Part of a small language model's weights: rotary positions.
Each number is 500 + 40 x the weight over its row's rms, rounded and kept within 0 to 999. Layers, rows and columns count from 0. Numbers have three digits each. The size before them is the row's rms in percent of the matrix's.

# layer 2 attention value, 896x576, rms 0.0786, rows 226-235, columns 288-431
109:505489487575442549508457543463513524511549511547481442462454465550476456549498537574491550461552524542569463522560465479503542535508525493556480507477492546555503460479451534558504493465477461475601451505538494528520518552514590570445511536513470481589457485504505491539540540454568442461452514453508503423516518526441530466512564432537508561539550517473509539579489536527497488501499500454496499548431550505544522465511477496459564
099:392483464490432479402472571564535509617495476518517489525567422514489441461513513522476521488474581476527539510492465587514515533465599494557461506484481546581528447444491503464545526540523554493548525491557530498497465603516504493559520502510527461465577497476410395473494568509484465535495526501517521501451477492469430398509516438534432526512453441547461509486439418527395513460480502592534506487470517498497468443472461458552542
101:536425524522430484467573426535439460487486450574493512494418509434502491402442476510461494461506590469479436526476531480556545535471510525518563473453539521477503515451450449488473462492498561401467539570542529541479495494519435483547486484493505453386440525458539402489492481555515421520490505504503484492505499554541554522486515481523522507505428481468503485497551490559488571498571489515547482570486541466548458487491485486539580
106:487477513478380552519456552515495551568505544506497485498487524507448453596503506451514410455459474475495432583490532535468463507569509469487502504547510491451529505455460483502474495520510463537531516551508516453503519502500507536507424495556568518582524490519488527530556549458496575526520475512459518463565558543415380537560622507534431479445537494391465490513453535492549448490483468470494498491439528501465474524542432457496538
100:497445437447604508537529515414520519500509453425495442522536529543488555509509444490494461549461484495529472474525552492449555515546442455469480483510457452451468501491577547465496489512550527440532511469433455511454499459500499540430581508574507489532492489557481467561574500486534532523481493495516501556537490532432476502515499511510443508453551599422442516463448541478551493473494455529486527515520568467493425511501546459502485
112:471576476456492450425552462500506429425467501508533507504401502425422471545539491536505556509512492536491550487478464513489475535463573477440472513452463464427531470543489547460486491406478456427476551475568501514529461539539520523387506467443522450441521538493524464560451448524555533494526486513471578582489491537449499535496533453487553502424563489493548489475517505490489519551480502381523532481423470505475555537521516518577527
108:473529472518471452510499548482538500509469422494543483455486567506492514508597495510384552535532486531499527539459516538433492536466574473457507464456571363493528522545566514467498538486450523495467521538486431508545467470525529458509496501502430548513501488516424502485465537560500531500512526457543543484483461541493494547463595486530571531494441536478473521553448472511487513538501505471505520466468509536426539562560536536414487
105:487506513527597473416435506507455586539544475500584492488524556435533600522467503551557556448481502565437546543470465527452460475496534542516629475563541587471445468564484485562521544431430454526511584492535409474509474472527506489446516486442526498504481552497470474492499409548525507520511503395498550503449491541496492504538561417561544466506475480528533474495513487438457442517441548435481501477530413469494603465562560550526512
107:444507505481537426549558516545514457479570506511528593473487479505507467435560513513558458479519524568539575516461561438471438501430590455505492431433441484460469425490519486483483455473518447496532443571556514445506459443567574467391490577502456541500515480481519490553506529515518550542491569510569531493483458479477482485483522465523504549539534533498485456532491530458499512482508489577499548465507431502507517439519501460514498
107:519501515466549451451441482502536500456551499439465500550514501565550486450486517517514474537513435416514498558519528495571461444570537436468488419527523459518565496546470501496470505518485504493505514484494534445484518441490529493512477441401480534562389539474491509484510485444467482486583503535530548429463502541447548507501466500457522545505474527537511473452550473559533505468587490517482546503589570466485527498493508461451486
# layer 2 attention output (transposed), 896x576, rms 0.0738, rows 226-234, columns 288-431
103:527589606529523491549467475512536403437543438549432462513478494573483528515538484563488527507564506433464559447523570456554545509478532481500536449504458532509528465527543474481506549517435479541528505522561437552453499435479512482530481521455559511480449472431483467429526539464494491457556503447482454539497497535507428458465557514517565551480540514556503430482552482448485483537442502474495437567509456450525474562491534486508455
099:509489469449447485585541471523481459494471595491472433558510471448490526488585538465510499411510476459533429434392509489480521518535563486428545507423486571489500481527502468488509508549555493450581545510500472486465458471475512536558452547513553535448485514427536497549496589493580456525456484562495536459527490542501470480460554495522462535459447461527475539508535470490440503508511506554496452496510566483423550561490499464588504
099:482461473479580481474511501464536533579533478505492476500444479428463481524453513477506521492544539498445460535494497510466465496405551468470481518479519490551519531437553624525507531538544476563570492417506489525592520506567540535511443517504545483439507539555481493517478586569520446547482450434493573486514463507435457436470543498484462516503551473487441521488489519470473554500501516486539439532530533481524544448424464491554481
101:543452505470574489506537550546493533504436524586534514474492587551462475475541468525563501480519456488445383454501510570578492506480524526532436545409515572471580520496452560502514545535452549493491551587509497481516492527577528472507529543476527535439484480462538475532489452513520489592529494490503552557462474481491464532504552488500514450496491474481533398529491508508469456477502546521417520440518443457561491536469509484519526
098:528487487582558524561466525460510555526507479538483517476531483474564484522481505533574433547477552523505508537498489459602513512577510554460431513441488497517541502502461534497476481413498417538524473490466513441447487436451568498528538422516523551520471437512509515528564453492427566513487517494443488563506490517489524526493476529461546536537475447507454541505480524412525499494441505436471487504498482454532452505476490493445486
107:530420560500477436463559453542532466449543469479474487503450492535427482476494526539466546567515548480497514554527520510500488473477492521537491508527461428437488435538458468503514482454466538541515561487529417468540465518498455489476550439526551570501513497496459468531433503508555498499512447530505494457510467485489503518473514469432494584442503560506536451508509519506509526532539512521519563511476549522513473490505442430511544
102:448526462490515416458591467515496419470476458478515487530533507420537498516538532655516569533517491477504543493495469494501527502506499468453556527490508506442504458472529460551509488504486507458523485452517476471478469529445523466484519457511522462464471507522546500485442550520533424488462558504531465545487400604492583563448508508535563555487450557489536527511511495533476575419505473520445473508543487460510583508532507542476499
102:499531494547477391549526487543451467543569417499511520504528433513574535531388472467495457561521528500495494478511517479423495474562525493543465533450578486474525491529538493516532575528482513445514450576514551493554582460557441466506493534531490539501497482481523553579499464455486522388534527585501515554490485522460411500460533538486465512527473493509513494592489469502569505512537588472502441488561537479471519487603509491538562
102:492438466498580483462544421471487441480550475483511557470471468549578538523488562470514432523502555535590524574476498445555453464489510494475469460487502426472525429499574501488493539424450533534456469515486496526517502443556607449559524483498526491467460504461519504542427483498552531564502437526491505552459490460498537529495533503547486542534501522497506475499604563496510554522436541408481539490473527513506478502510512535530494